Part of a small language model's weights.
Size: 16 layers, width 192, 3 heads of 64, MLP 512 bilinear, vocabulary 2048, 8.51M parameters.
Architecture: no position embeddings, no biases in attention or MLP, untied embeddings, ALiBi, shifted keys, gated attention, exclusive self-attention.
Training: a variant of Adam for these matrices, 278M tokens, 4249 steps.
Each number is 128 + 32 x the weight over its row's rms, rounded and kept within 0 to 255. Layers, rows and columns count from 0. The size above them is the row's rms in percent of the matrix's.

# layer 12 MLP gate, 512x192, rms 0.0801, rows 145-216, columns 96-191
size [100  98 101  98 106 101 101 100 107 103 100  95  96 100 102  98 100  99  95  99  93  98 101  98 101 101  97 102 105  97 102  95  97  97  98 101 104  97 100 102 105  98 100  99  99 100 100  96  99  96 104 102  99  98 102 100  99 101 100 104 101 101 104 101 102  98 102  96 102  99 101 101]
[[165  97 149  85 148 113 180 139 106 163 135 202 134 155 123  87 178 152 159 137 182 149 151 153 135  61 115 154 142 109 179 149 105 147 146 120 145 109 134 133  90 122 162  73 128 121 119 142  94 120 196 152 145 196  75 127 132  79 143 207 121 118 111 206  54 136 145 145 130 152 113  92 174 109  79 158 143 165 142 102 120 101  99 146 161 138 108 187 119 126 163  97 112  98 156 124]
 [150 110 147 178 141  92 130  96 146  94 136  89 152  84  95 107 116 128 144 183 103 127 111 121  91 130 140 142 127 140 186 184 150 126 100 133  80  86 159 184 188 143 168 105 140  82 166  94 161 105  64  67 179 150 108 123 166 145 118 186 127 136  82 107 158 111 206 113 189 147 144 112 129  97 111 102 135  89  95 107 116 144 101 165 193 167  83  48  82 190  80  81 195 164 175 131]
 [146 120  99  78 123  90 107 131 137 120  38  90 157 133 109 149 129 108 140 138 134 131 137 101 112  97 116 124 102 116  96 129 127 133 161 108 107  91  69 170 179 107 143 139 182 149  86 180 135 151 131 133 146 203  77 115 102  71  47 173 104 133 108 148 107 136 125 152 162 111 162 141 125 142 131 109 113  88  76 101 123 179 113 158 182 166 232 136 150 128 166 137 172 155  96 116]
 [101 148 120 143 132 108 115 101 114 170  78 150 155 135  70 157  87 149 146 108 158 132 139 124 221 130 114 131  57 129 171 140  92 159 171 143  88 129 106 142 142 106 128  44  95 112  91 136 101 172 163 105 133 172 138 163 107  78 139  96 182 172 108  92 136 134  95 116  95 133 169 140 103  85 149 134 142 136 145 163  99 132 186 113  92  63 182 121 118 143 135  75 144 126 130 140]
 [173  67  85 154 160 118 145 175 129 188 112  84 159 125 136 118  80 154 123 150  99 150 101 162  61 108 128  95 108 162 161 172  89 111 159 150 134 140  97 127 130 144 129 148 169 210 122 116 163 162 165 155 146 164 105 128 114 113 161 107 143 137  98  99 142 136  95 130 178  77 155 129 172 158 147 118 156 117 135 110 147 149 137 118 144  39  99 151 158 143 109 141 153 115 119 150]
 [132  95 149 123 127 133 176 126  35 145  84 161 152 147 134  25 107 131 128 139 163 156 106 128 116  99 101 106 140 140 119 119 180 132 146 140  98 124 164 101 125 121 188 127  97 106  98 163 128 113 125  95 140 139 144 153 115 119  94 107 130 145 157 230 124  84 202 161 146 103 136 121 144 128 151 154 120 113 151 153 160 120 153 175 126 113 159 145 148 148 125  85 120 165  77 112]
 [ 99 169 100 150  86  99 150 123  76 128 128 173 152 190 176 131 185 137  77 151 173 111 125 137 101  92 182 120 122 113 126 150 125  42 154 135  86 132 149 102 101 138 122 177 172  91 169  73 108 120 119 107  67  88 140 131 104  78 109 101 122  74 164 158 136 151  72 146 123 111 121  75 156 107 122 149 152 124 105 164 142 102 126 146 125  11 170  75 102 111 135 119 184 154 152 138]
 [136 109 182 111 156 120 109 120 116 152  48 101 148  99 136 126 130 110 182 122 151 158  65 149 132  32  90 189  98 109 100 138 138 145 187 137 110 142 124  75 140 166 115 134 160 130 169  92 122  54 210  98 107 113 121 160  83  72 122 152 110 157  70 148  97  68  65 121 142 169 151 146 162 116 165 128  83 184 139  96  76 109 126 138 129 112 189 138  94  94  83 119 114  84 115  95]
 [140  61 179 148 140 135 157 140 179  97  97 116  96 195 144 121  64 140 135 101 132 138 140  88 156 122 148 154 118 113 160 150 111 140 120 150 177 115 140 125 112 129 155 126 180 134  91 163  85  91 158 104  84 126 145 147 235 146  91 128  98 160 143 136 122 166 172  77 150 127 157 136  88 168 101 106 124 117 138 103 117 110 130  76 159  56 154 138  80 144  84 133 116 103 142 195]
 [162 180 107 119 103 109 134 104  93 138 152 129  93 134 106 100 121 175  53 171 113  86 112 135 160  93 127 130 164  66 131 139 164 165  97 158  90 136 143 115 114 187 132 137 139  92 135 125 172 141 158 128 150 120  97 160 139  96 143 167  84 167  48 106 137  85 176 164 137 121 121 144 131 128 122  83 139 135 116 136  64 101  77 146 102 104 137  99 124 114 173  94 140 155 138 109]
 [148 166 128 142 132 133 197 173 143 138  82 159 146 117  85 156 128 139 154  91  62 158  66 120 103 165 163 110  86 165 144 172  69 150  88 122  98 142  70 117 132 163 164 109  89 162 161 117  91 117 127 128 167 107  73 143 116 126 196 117 107  97 127  82 135 118 133 109 167 113 155 131 169  97 134 116 125  80  93 142  92 145 101 148 136 147 122 139 128  78  80  77 140  76 106 163]
 [ 97  99 154 146 101 129  58 149 114 138 180 120 122 142 137 128  83 199 180  72 109  76 124 157 157 108 159 103 133  76 162  90 118  92 102 168 149 204 158  92 176 156 110 138 166 103 146 157 156  61 106 191 157 118 137 156 123 126 114 171 107  99 100 167  93  96 145 123 120 102 119 161 153 110 153 101 115  99 171 158 180 117 149 114  73 104  85 103 141 129 176 138 103 154 102 173]
 [ 48 110 145 168 121  41 136 125  79 138  83 123 136 122 159 146 136 102 107 137  84 141  99 149 182 138 128 130 106 150 103 143 109 113 181 182 186 149 139 125 106  98 106 116 129 112 163  77 205 117 167 217 128 170 127 125 113 143 116 152 173 141  79 124 109 156 111 118 142 100 124 124  62 159 141 158 141 136 157 123 126 129 102  71 117 112 109  60  74 151 171 123 128 155 113 153]
 [147 143 157  98 139  63 140 162 152 127 102 139 114 102 113 125  99 140 131 112  17  92  98  99 137 125 206 103  84 130 125 127 122 100 142 111  92 163 162 109 118 120 178 125 190 179 182 113 119 113 144 105  72 164 128 109 134 120  67 117 107 135 175 136 113 117 129  85 118  77  97 110  99 106 127 201  59 132 113 111  99 128 113 149 159 129 128 147 128  34  74  51 142 114 155 182]
 [116 140  84 103 212 142 130 170  30  91 156 113 157 175 160 116 185 128  82  71  95 186 166 135 150 105 105 118 166 114 150 170 147  72 142 117  88 106 119  68 128  87 176  53 158 131  94 146 149 110 107 179 132 125 175 104 138 139 109 123 110 137 166 132 175 147  94 113 148 146 133 132  49 179 149 151  42 130 130 114 143 123 117  98 127 101 122 176 173 138  91 144  99 154 131  82]
 [167  99 128 158 133 159  56  51 145 158 171 143 141 106 155 151 159 113 130 100 120  78  64 130 126 126 142  91  63 149 158 137 148 113 135  94  71 132 122 169 143  48 123 137 106 116 152 106 190 119 164 108 120 124 126 118  96 123  76 152 110 107  78 144 164 137 140  92 134 169 158 107 156 131 100  88  55 169 155 116 112  83 159  94 151 115 103  83  82 132 115 158 161 124 189 153]
 [137  96 157 169 152 150 160  96 196 166 119 124  88 139 197 132  99 118  99 109 200 124 120 106 145  64 183 172 114 125 121 141 169 133 155 134 141 118 110 153 159 176 188 109 129 169  79 125 137 178 133 184 152  96 119 128 168 183 139 147 155 116 145 116 125 145  94 169 121 102 153  79 145 174  89 120  73 163 167 169  81 167 100 148  84  97  33 146  84  89  80  61 137 141 187 100]
 [138 176  97 117 124 111 119  90 142 134  72  65 116  96  95 134 126 140 185 100 142 119 125 222 119 138 171 103 119 158 163 173 135 136 117 107 134 186 147  58  85 186 110 108 136 115 145 167 185 117 109 167  81 185 158 110 136  85 129 100 155 114 118 210 150  97 113 157  60  87 121  85  95  99  99 106 129 124 195 105 169 112 136 100 134 165 179 171 118  71 129  83 123 103 132 119]
 [104 123 120  83 130  48 124 127  85 145  93 131  83 143 144  95 106  91 175 175 134 121  90 104 128 166 124  58 123  63 121 137 134 122 210 141 147 125 145 120 116 151 168 119 164 127  98 132 122 131 117 110  63  76 151 155 100 133 152 153 169 147 173 171 126 151  97 142  76 101 115 102 126 138 147 119 113  79 225 220  99 143 143 187 162 163 131 122  88  68 209 177 137  79 176  83]
 [128 112 122 109 122 110 126 155 113 170 106 128  94 203 167 124  88 162 112 142 127 159 136  90 182 126 151 143  68  87 127 126 176 100 129 167 111 132 125  81  44 115 140 116 103 134  76 161  94 198  90  78 153 103 148  86 120 151 130  92 123 151 148  86 101 150 149 172 139  86 150 169  99  90 119  83 103 164 165 145 143 108 130 191 100 139  87 150 194 122  92  94 139  97 105 140]
 [ 98 128 143 111 152 123 138  96 152  86 128 161 163 128 123 120  55  86 127 191 168 128 138  79 150 103 148 113 131 136 116 101 177 203 114  92 126  91  96 125 174 108 203 159 153 134 115 167 134 136 124 111  91 168  96 180 184 125 128 153 108  95 152 215 128 122 142 127 102 117 133 141 110  98 138 123 122  98 124  49 100  90 166 151  82  61 144  89 164 139 116 155 128 123  97  58]
 [146 157 203 130 112  85  94 175 103 109  93 219  83 131  98 180 146 120 134 193 110  90 165 115 105 156 139 126 134 102 145  93 182 146 161 140 191 166 110 144 151  73 138 143  80 113 165 146 104 150 154 103 151 193  93 146 139 112 193 107 168 165 149 100 125 145 159 117  92 174 124 111 102 167 141 110  97 135 103 115 140 116 205 117 105  94  98 110 138  91 140 113 151 121 103 137]
 [ 70  84 116 151  90  90 102 134 145 111 167  84  99 160 167  71 142 118 150 125  97 202  66 139  86 152 129 153  96 160 120 152 132 149 107 207  91 103 152 112 122 124 136 156 119 147 152 182 144 139 195  95 116 102 113 108 113 140 101  99  78 126 156 116 113 118 141 109 152 143  81 118 155 139 164  77  79 165  94 157 142  97 127  49 104 196 167 127 102 146 152 104 148 129 155 137]
 [120 115 147 140  69 117 151  75 136 122 157 134 151 120 130 186 148 145 110 128 127  66  76 135 128  80 169 104 109 140 117 128  66  87 147 156 114  82 154  81 151 103 104 144 104 112 113 151 168 171 117 173 147 129 197 118 153 119 136 146 143 135 140 112  87 116  68 158 166  98  57 105  84 147 130 127 131 110 151 139 134 126 143  69  66  90  86 169 147 134 157 127 109  81 141  51]
 [145 133 211 173  82  97 134 141 158 156 124 153 138 110 172 124 147 110 145  92 156 147 146 116 174  38 140 134 124 164 147  84 203 178 115 125 177 169 125 189  55  96 108 109 173  93 123 166 153 109 135 164 141 153 117 135  98 113  91 116  66 126 141 199 124 143 123 138 127 141 143 145 148 114 125 144 200 129 179  95 127  82 144 121 101  99 125 197  49 132 129 116 126  81 115 136]
 [ 74 146 142 182 133 131 147 125  58 138  88 155 139 148 132 117 132  99 120 114 116 106  65 174 130 108 137 166 160 119 172 147 185 157  54 201 126 161 174 131 116  89 128 109 173 128 147 112 125 144 132 132 133 153  94  92 157 126 107 139 103 123 149 156 133 119 115  56 171 108  85  78 171 109 165 107 104  77 125 126 133 108  91 151 131 101 134  76 150 201 128 134 160 111 126 111]
 [139  85 110 147 186 135 187 136 142 137 209 129 161  59 125 106 149 141 140 136 103 149 187 117 118 166 157 121  87  98  84  68 134 108 106 112 119 104 142 101 106 129 192 139 133 170 153 114 135 103 122  85 226 136 104 107 114  68  96 156 118  87 120 119  91 136  96 130 108 108 121 120  83 155 136 193 133 111 114 172 109 156 200 145  92 101 160  95 153 134 108 190 122 125 121 141]
 [116 109 103 179 106 137 190 107  86 133 107  73 135  98 146 170  90 105 143 173 201 117 165 166 104 131 110 135 113 153 110 122  48  94 113 106 123 140 113 117 176 122 150 202 169 187  77 105 117 101 102 147 142 146 179 124  91 138  93 120 108 125 162 144  86 129 150 163 167 131 133 151 116 113 106 126  88 153 138  74 147 107 114  89 108 141 147  93 138 184 152  80 160 139 111 159]
 [173 116 165 109 138 163  87 124 105 182 151 157  87 106 162 101 121 166  80 141 166 124 115  79 136  98  92 178 167 137 139 107 122 149 134 130 107 117  84 185 120 147 103 159 163 101 127 158 118  23 185 119  73 127  98  87 133 144 157 162 103  92 127 131  95 109  99 112 150 125 128 183  75 132 105 130 156 154  93 121 105 129 146 123 159  90  91 129 145  78 183 124 133  91 129 152]
 [130 142 106 148 156  78 106 118 109 107 105 113 124 117 100 120 103 115 162  82 155 126  71 189  83 115  88 122 145 179 119 160 156 147  87 194 101 148 162  91 169 125 121 161  90 153 137 142 168 115  92 126 132 203  40 186 116 157 164 156 117 147  55  92 111 150 117 120 125 145  90 121  98 158 111  69 135 118 109 152 126 158  80 104 158 142 146 128  66  73 109  99 138 134 109 111]
 [133 206 130 132 147 128 150 168  82 116 100 147 118  80 121 142 187  81 107  63 162 147  77 164 154 142 179 168 142 166 150 159 132 133 145 149 167 128  98  87 107 129 130 153 126  89  70 117 106 125  36 120 123 142 142 111 115 128 148 145 160  77 120 111 150 143 165 102 191 160  96 117 140  81  97 174 173 101 122 146 124 106 126 134 188 128 137 124 120  96  55 103 121 127  99 119]
 [ 70 100 107  98 153 103 130  84 148  94 130 167  85  79  94 184  86 168 176  82 156 129 127 163 151 141 131 124 134 106 126 133 166 166 142 125  68 161 122 117 118 137 201 101 141  88 159 146 104 160 154 126  95 159 172  92 151 168 146 121 114 122 163 125 120  83 164 137  91  97 126  40 132 133 142 133 137 161  81 121 164  98  86 139 165 164 142  54  99  86 117 174 116 120 121 159]
 [133  86 182 155 130 118  73 147 179 110 144 144 167  89 158 137 110 177 190  99 133 119 156  63 143 149 153 103 111 125  77 138 104 105 152 161 150 121 112 157 120 128 123 135  77 119 158  97 134  84 141 118 138  94 158 174 131 120 145 156  97 136 152 147  93 110 166  87 181 164  81  92  59  83 126 144 168 140 209  80 134  70 138 170 170  94 153 202 151 130 108 103 100 157 136  59]
 [165 164 121 107 122 109 149 133 117 123 141  76 119 197 127 116 134 164 147 107 170 152 151 151  98 109  62  62 149 152 112 162 158 135 183 136 122 135 177 101 117 103 102 152 148 177 142  87 151 163 146  87 182 165 109 135 103 146 105 151 122  75 111 128 170 114  85 146 134 111  96 148 145  96 149  94 161 125 124 208  52 184 138 142  67  66 135 125 134 143  74 168  92  90  59 166]
 [157 144  67  93 153 113 178 104 124 141 132 104  89 107 153  90 160 102  75 162 134  39 176 192 172  46 112 145  89 136 117 128 143 147 208 114  90 107 195  95 143 116 169 126 133  65 122 157 164  97 121 133 103 134 144 121 146 149 118 130 111 173 118  95 106 134 158 166  93  88 184 147 134 131 117  91  81 154 134 140  72  83 142 113 120 165  84 150  73  93  75 161 162 140 145 162]
 [153 146 166 164 139  95 104  98 113  47 117 164  74 179 140 109 120  73 154 145 130 137 150 185 157 139 123  37 120 134 159  69 111 121 123 185 148 109 169 164 161 115 119 107 100  87 129 151 117  99 127 161 138  71  86  98 118 149 107 123 122 168 120 133 165  94 144 125 118 133 147 131  84 143 111  92  81  91  63  46 112 142 151 143 146 120 112 128 133  91 137 180 128 172 223  88]
 [172 148 144 111 112 142 165 173  91 104  65 147  63 125 158 198 179  96  79 140 127 169  74  71 129 156 141 193 110 120 129 153 131 115 145 110 168  76 150 131  91 105  82 113 138 109 111 148 162 175 129 103 128 112 129 130 149 153 130  81 218 124 130 115 104 179 133 153 144 137  90  91 117  88 120 122  96 158 143 113 136 131 173 144 115 152  83 124 137  72 160  94 107  97 130 112]
 [ 58  65 127 124 100 102 115 147 174 154  69 119  99 158 123 128 115 129 142  98 121 123 163 129 155 173 127 151 138 117 124  94  81 127  96 117 147  84  75 155  95 111 159 131 126  89  87 100  95 134  83 117 219 132 123 190 167  80 177  92 108 122 108 159 122 164 125 136 126  44 139 141 159 154 125  95 100 160  99 142 151 120 169 130 135  80 171 100 123  89 129 114 133 236 141  73]
 [211 102 207 107 125 118 157 145 149 124 125 109 112 142 162 162 115 113 152 123 160 159 148 135 169  77  45 149  68 111 137 134 134 111 108  91  90 136 113 137 105 112 151 142 141 127 123 158 150 158  89 148 101 141  54 165  81 135  95 107 154  94 162 188  56  60 143 107 135 178 173 161 118 150 126  92 105 162 147 150 155 103 131  97 186 160 108 156 165 125 174 150  95 185 155 107]
 [131 118  87 129  58 201 111 151 166  93  97 138 107 131 124 135 140 140 132 109 122 127 122 161  84  83  77 149  77 157 160 155 195  82  65 108 132 162 136  91 133 166 185 115 108  83 127 106 119 108  99 135 122  79 130 129 122 174  97  94 128 112 129 134 105 165 136 142 194 157 125  83 101 137 118  92 125 171  85 163 193 123 122 113 191 140  95  71 153 120  98 126 146  85 102 153]
 [157 149 212 117 106  30 138 110 106 146 132 143  97 146 122 100  92  85 152 127 158 138 129 138 157  96 203 166  97  99 186 131 136 138 117 123 161  47  91 134 153 115 103 100  90  77 114 157 126 103 106  58 147 111 101 124 169 123  72 112  83 148 111 156 172 122 163 112 137 135 182 135  90  89 119  75  87  97 157 114 142  93 162 129 141  54  96 197 137 156  75 108 193 140 126 143]
 [ 92 122 160 166 139 123 129 145 125 149 207 115 178 133 114 124 101 130  92 155 132 179 110 132 146 154 174  12 167 167  50 126 241  85 136 134 164 125  95 104 134 147 130 179 112 134  88 139 152  68 137 104 133 126 101 106 117 144 178 163 158  94 142 132 118 142 133 120 112  94 224 121 150 117 137 119 115 144  15 153 178 124  91 169 102 165 129 154 120 136 100 167 122 142 124 129]
 [154 137  89 172 103 106 122 100  87  51 149  91  72 118 163 167 251 134 209 110 139 116 160 112 130 181 124 164  82 101 112 121 122 147 126 123  79  97  87 127 148 153 115 154 141 174  95 148 145 135 116  93 106 144 145 120 143 199 148 161 132  99 125 116 136 112 143  94 166 101 100  85 151 140 123  81 126 129 132 153 109 121 177  98 120 161 140 103 147 133 106 152 100 209 138 170]
 [130 119 160 136 172 108 141 139 145 147  72  96 114 134 168 117  83 201 104 199  97 156 188 131 187 153 130 153  94 122 132 124 163 145 134  66  89  85 122 197 131  95 113 114  96  73  79 166 128 131 105  80 176 158 110 116 142 131 120 121 112 108 183 142 128  96 146 148 138  76 118 112 100 146 154 162 171  70  80  85 105 128 130 131 114 117 107  89 135  52 148 132 125 107  98 120]
 [ 77 101  84 111 110 137 164 129 111 108 147 132 117 146 152 123 129 162 182  89 132 110 156 114 105 169 125 178 130 155 152 145 153 205 143 105 101 121 129 126 137 113  93 122 143  80  97 173 112 172  83 136 142 122 150  74 128 144 164 137 187 211 124 111  94 165  88 110 157  97 136 127 147 103 100 118  86 129  34  55 179 122 127  92  92 180  97 160  78 124 110 161 155 144 146 208]
 [ 72  93  96  84  99 169  64 145 115 153 170 160 145 112 121 161 174  75 145  95 121 152 141 141 119 129 109 138 143 160 109 147 123 101 150 176  69 122 188 137  98 121 167 156 104 151 140 182 109  75  90  95 125 193  93 100 159  81 128 167 114  68 114  77 115 108 125 134 133  84  40  91 106 112 121 103 106 122 125 139 115 131 122 155 127 100  98 111 172  83  63 182 160 148 165 111]
 [143 116  89 166  92 117 140 142 154 160  68 152 110 123 113  86 103  84  88 203 113 128 122 139 157 112 169 146 128 131 115  48 114 113 150 137 156 137 131 141  92 112 221 107  84  99 130  98 117 134 103 193 102 141 123 110 186  97  91  77  72 133 168 148 149 182 188  53 179 181 129  99 170 101 146 126 147 133 130  94 138 109 122 131 131  99 179  94 146 144 119 162 140 113 127 128]
 [157 168 148 141 189 117 128 115  86  55 149 104 133 121 149 155 151 110 162 124 154  71 139 153 120 146 147 134  77 134 141 107 116 159 119 180 106 149 137  93  99 110 129 130 113  90 123  89  77  68 194 160 169 162 173 110 164 176 104 148 122 119 141  50 176 134  95 162 110 177 125 191 121 135 124 149 116 135 157 155 156  95 178 126 140 121 132 128 117 139 145  87 159 124  74 147]
 [109 118 153  77 158  78 117 185 179 114 197 102 156  79 135 125 133 212  90 107 105 133 184 122 125 152 149 162 109 134 155 110 172 140 129 122 135  86 199 118 131 150  95 102 104 127  85 105 125 114 167 173 165  80 154 129  86 108 157 106  86 164 151 145 104 119 115 105 148 109 166 127  96  98 126 137 197 120 147  79 146  95 169 124 166 113 140 113 165 128 141 189 162 173  91 101]
 [202 225 143 147 104  95  86 157 176  97 176 110 140 120 122 106 130 152 108 122 119 125  87 132 118 122 161  78 101 156 120 156 130 114 146 113 148 148 162 146 105 132 130 119  85 118 145 155  77 107 103 124 111 132  82 114 102 141  90 151 109 136  68  86  84 111 105  64 174 149 163 181 105 110 138 116 167 121 155 173  54 190 128  83  96 130 107 171 180  94 201 135 157  83 109 105]
 [176 173 161 168 139 119 159 110 135 101 110  66 162  92 143 197 156 167 117 162 113 156 164 106 100 130 119 118 127  84  84  73 135 152 157 192 147 125 138 109 131 170 126  98 155 167  93 142  82 102 114 161 149 146 146 154 136 138 158 188 150 188 109 178 100 139 141 170 101 116 173 146 128 147 133 147  82 149 146 176 159 108 104 131 137 102 171 114 118  70 123 108 132 106 182 126]
 [133 100 111 139 168 132 130 122 127 147  63 102 168 148 115 153 108 120 123  55 110  63 114 106 140 102 126  97  94 153 107 122 129 122 114  97 179 165 101 150  94 121 140 116 154  77 151  77 171 115  79 106 101  91  99 106 146 101 170 200 117 141  92 133  92 111 173 195 137 101  93 167 136 120  90 144 121 126 131 109 127 110  82 112 152  70 114 117 118 119  62 134 129 149  87 105]
 [147 117 131 148 139 158 110 129  93 151 107  90 171 113 149 114 184  71 123 122 126 148 131 157 101 111 145 130  88 139 165 126 128 125 168 128 142 171 162 189 155  65 147 147 117 138 151 100  70  92 128 156 115 147 209  43 124  76 128 161 148 113 145  91 119 128 118 147 189 135 161 107 148  96  90 118 216 170 186 141 166 110 126 127 121  88 140 109 171 115 140 124 106 106 107 125]
 [111 120 114 210 129 125  97  91 181 197 155  86 102 114  95 132 180 136 171 120 134 135 166 107 137  70  85 123 141 185 177 151 153 118 141  99  87 180 110 146 122 156 130 122  96 112  49  66  68 119 122 122 142 118 142 160 128 113  99 105 104 178 181 161 148 153  76 124  73 171 132 161 106 127 140 118 117 155 101 103 137  88 135 136 122 160 122  94 122  94 137 171  78 154 109 180]
 [100 100 100  76  80 128  97 178 150  91 209  92 142 138 168  89 135 113 143 130 129 103 131 141 126 103 148 152 125  93  99  94 104 214 121 147  65 120 232  72 148 104  87 112 128 102 121 149  78  98 122 121 112 103 142 147 130 113 128 165 126 157 149 151  86  63 180 128 141 135 144  93 119 151 113 140 113 101 159 123 172 102 147 115 113 149 120 107 112 132 168 118  89 108 127 133]
 [ 91  86 123 141 112 127 130 141 131 109 130 154 124 151 139 128  61 111 136 194 152 163 154 114  93 171 112 133 177 131 123 115 146  93  83  90  93 146  45 184 128  42  87 115 116  84 106 100 127 120 129 175  87 115 177 126 103 113 113 156 117 140 177 159 146 174 123 150 158 131  87 130 128 149 120  88 150 149  68 129 104 145 149 109  85 111 157  73 167  82 102 173 152 139 185 105]
 [148 115 181 113 174 118  93 132 140 131 122 163 100 117 109 185 150 166 198 109 125 100 109 131 153  72  80 129 138 129 131 167 101  71 118 125 178 115 142 157  93 151 101 112 106 106 127 160 138 192 165 106 117  73  61  93 168 124 220 149 174 132 122 144  75 126 102 149 210 158 126 114 138 132 100  62  99 124 114 134 110 124 121  98 106  83 143  93 152 149  97 109 104 112 118  90]
 [153 122  84 149 123  99  95 117 146 108 149 148 185 170 100 154 152 172 115 129  66 132  89 209 157 126  95  99 168 123 162 163 109 121 137 121 153 123 130  69 111 161 158 154 188 119  91 126 153  86  79 148  70 168 139 130 140 135  77 226 179 189 178 120 175 178 116 141 181 140  85 133 155 114 156 144 115 164 110 147 120 149  82  78 118 147  88 115 143 185 134 177 121 136  97  94]
 [131 115 143 161 128 146 127 157 136 206 124  75 122 119 122  87  96 117 144 157 155 126  94 140 147 166  84 140  81 140 109 176 182  87 111  84 119  61 118 119 193  98 129 103 121 135 121 177 186 170 156 106  75 139 114 144 132  77 139 153 146 129 148 150 158 160  72 107 120 110 114 120  81 156 136 138 135 111 132 196 137  89 194 141 133 115 174 112  97 151 157 133 110 129 148 146]
 [118 109 129 112  81 137  43 184 104 156 145 107 104 165  68  72 169 126 160 165  83 136 101 124  95 164  91 108 132 157 151 213 152 149 126  89 145 135 116  74 106 159 127 134 108 145 125  92 170 147 103  96 136 122 179 169 138 183 138 104 129 150 165 102 102 123 125 120 143 182 152 127 130 147 109 117 181  97 105 109 138 145 138  90 125 160  83  67 129 149 173 190 123 161 118  94]
 [142 110  65 149 122 140 170 120  80 159  98 127 136  48 155  99 101 130 155 136 172 181 137 104 131 168  94 179 180 175 156 134  89 111 189  75 130 171 105  99  91  96 156 118 115 156  93 107 120 132  69  88  89  96 148 110 115 143 132 140  94 144 148  87 176 117 103  94  86 170 127 176  82 135 133 116 132 123 124 149 135 138 125 152 135 158 167 130 126 188  96 138 101 131 200 195]
 [135 202 162  89 131 105 123 133 109 118 113 135  95 113 109  97 173 202 130  30 131 206 134 124 104 182  82  97 145 127  96 140 131 108 120 138 157 162 115 170 105 137 139 154 125 114 222 135 132  97 159 162 138 153 119 119 179 160 135 112 147 189  91 124 149 183 140 113  75  96 103  77 146  85 124 176  96 122  97 116 168 128 137 141 126  78  79  96 123 125  92  77 147 161 150  87]
 [110 125 103  94 177 157 187 164 153 120 135 196 116 111 156 137 109  44 142 145 139 119 138 158 122 164 101 161  97  80 137  78 128 119 107 157 111  51 118 117  94 121  80  92 127 136 106 152 171 110 170 118 158 128 143 115 135 165 114 177 140 142 133 145 165 117 162 121  93 135 211 131 114 119 138  88  89 156 127 143 129 100 104 113  80 123  82 196 128 147 188 102 155 147 155 169]
 [142 109 170  86 121 144 110 141 172 122 148 176  67 147  81 115  72 103  93 104  92 152 112  99 157 108  86  81 131  92 128 136 136 112 135 124 101 174  89 129 161 154 144 156  77 166 170 230  93 120 173 137 157 119 169  95  76 174 139  90 143 124 133 125  44 169 192 113 144 151 140 146 154 111 141 131 139 127 164 128 166 101 155  80 176 140  82 117  78 163 165  74 139 107 200 148]
 [ 78 146 127 152 115 108  73 115 123 128 162 119 142 148 112 204 133 114 118 160 126  95 110 152 166 103 196 158 151 148 140 147 134 136  97  85 159  84 190  86 155  82 154 135 154 161 109 102 188 123  90 145 181 169 115 123 117 153 137 116  65 198 101 145 118 138 125  94 111 136 130 186  83 100 107 128 152 123  84 121 209 129  54 168 138  22 109 185 109 156 146  99 105 142 129 115]
 [149 138 135 143 104 137 176 133 100 143 115 173 145  81 103 118 143 108 219 108 226 148 139 135 118 133 115  80 157 138 117  80 143 193 111  73  98  89 155 129  83 126 117 191 109  87 126 144 126 153  76 188 141  97 129 141 120 150 150 174  73 146 133 102 129 117 139 101 110 194 120 149 162 122 139 109 174 126 123 110 143 145 102 164 146 131 189 169 172 156 136  81 151 147 154  90]
 [103 199 143 124  59 155  95  86 165  76 159  76  98  93 123 148 106 102 130 179 133 121 104 168 115 140 114 103 121 104 146 130 155 127 112  90 110  77 120 142 156  89 106 103  72 124 114 116 163 113  73 140  82 157  97 156 148 147 145 100 147 159  50 138 137  81  69 146 166 107 219 157 104 183 165  77 114 114 104 154  46 160 137 149  92 180 112  74 163 133 140 125 136 142 131  68]
 [151  48 101 146 138  84  67 127  82 121 107 133 101  93 148 167  87 120 163 121 194 177  46 144 166 111 152 101 118 123 124 103 102  59 178 158 131 113 120 124 123 111  87 141 158 113 157 117  77 128 130 138 155  94 128 179  92 136  73  91  88 198  55 155 123 198 110 111 145  98 137 125 128 172 116 167 127 128  88 131 108 122 120 156 129 128 105  90  83 124 124 130 106 154 132 124]
 [131 130 127 175 110 123 109 133 140 132 157 139 119 187  95 151 219 118 130 129 153 189 122   8  68 122 106 168 132  79 180 205 119 119 105 102 100 178 142 164 125 118 111 169 107 116 156  97  82 186 103 158 192 109  93  67 119 156  97  88 124 104 133 149 170 227 125  79 109 126 108 132 114 165 128 176 157 172 119 151 143 160 152 120 119 140  87 109 116 157  83 121 197  95 160 143]
 [181 106 141  91 110 119 211 111 103 217 138 150  88 149 101  88  95 161  71 121 127 152 129 113 175 138 102  99 155 139 103  80 133 123 109  94 110 111 169  53 214 190 128 150 103 135 114  84 157 131 142  83 134 101 144  88 137 108 101 144 141 144 137 120 105 101 162 106 153 127 154 103 135  29 135 110 110 126 124 148 147 115 106 111 165 128 119 146 108 168 159 154 111 162 179  82]
 [145  82  70 131 137 144 136 196  99 127 200 138 153  91 144  73 140 119 156 100 144 112 108 176 112 143 187 117 176 126 103 133 147  96 169 160  83  98 110 139  82 165 109 198 145 168 131 125 124  88 138 131 153 147 154 122 194  94 138 122 113 120 112  87 138 162 119  95 148 107  77 106 153 197 105 122 135 145 195 133 119 130 137 134 147  85 137 163  81 137 165  79 112  98 135 112]
 [ 74 112 112 121 181 111  77 136 167 120 160 131 153 159 159 151 146 115 163 127 136 133 101 136 161 117  92  83 113  92  95  46 146 101 116 104 108 167 170  91 172 123  85 136 147 101 202 114 108 146  68 130 122 105 100 119 124  68 118 160 123 122 154 133 173 159 175  91 113 155  89  92 148  70 122 108  54 124 118 160 123 115 150 145 102 155 139 133 115 149 142 108 146 108 120 110]]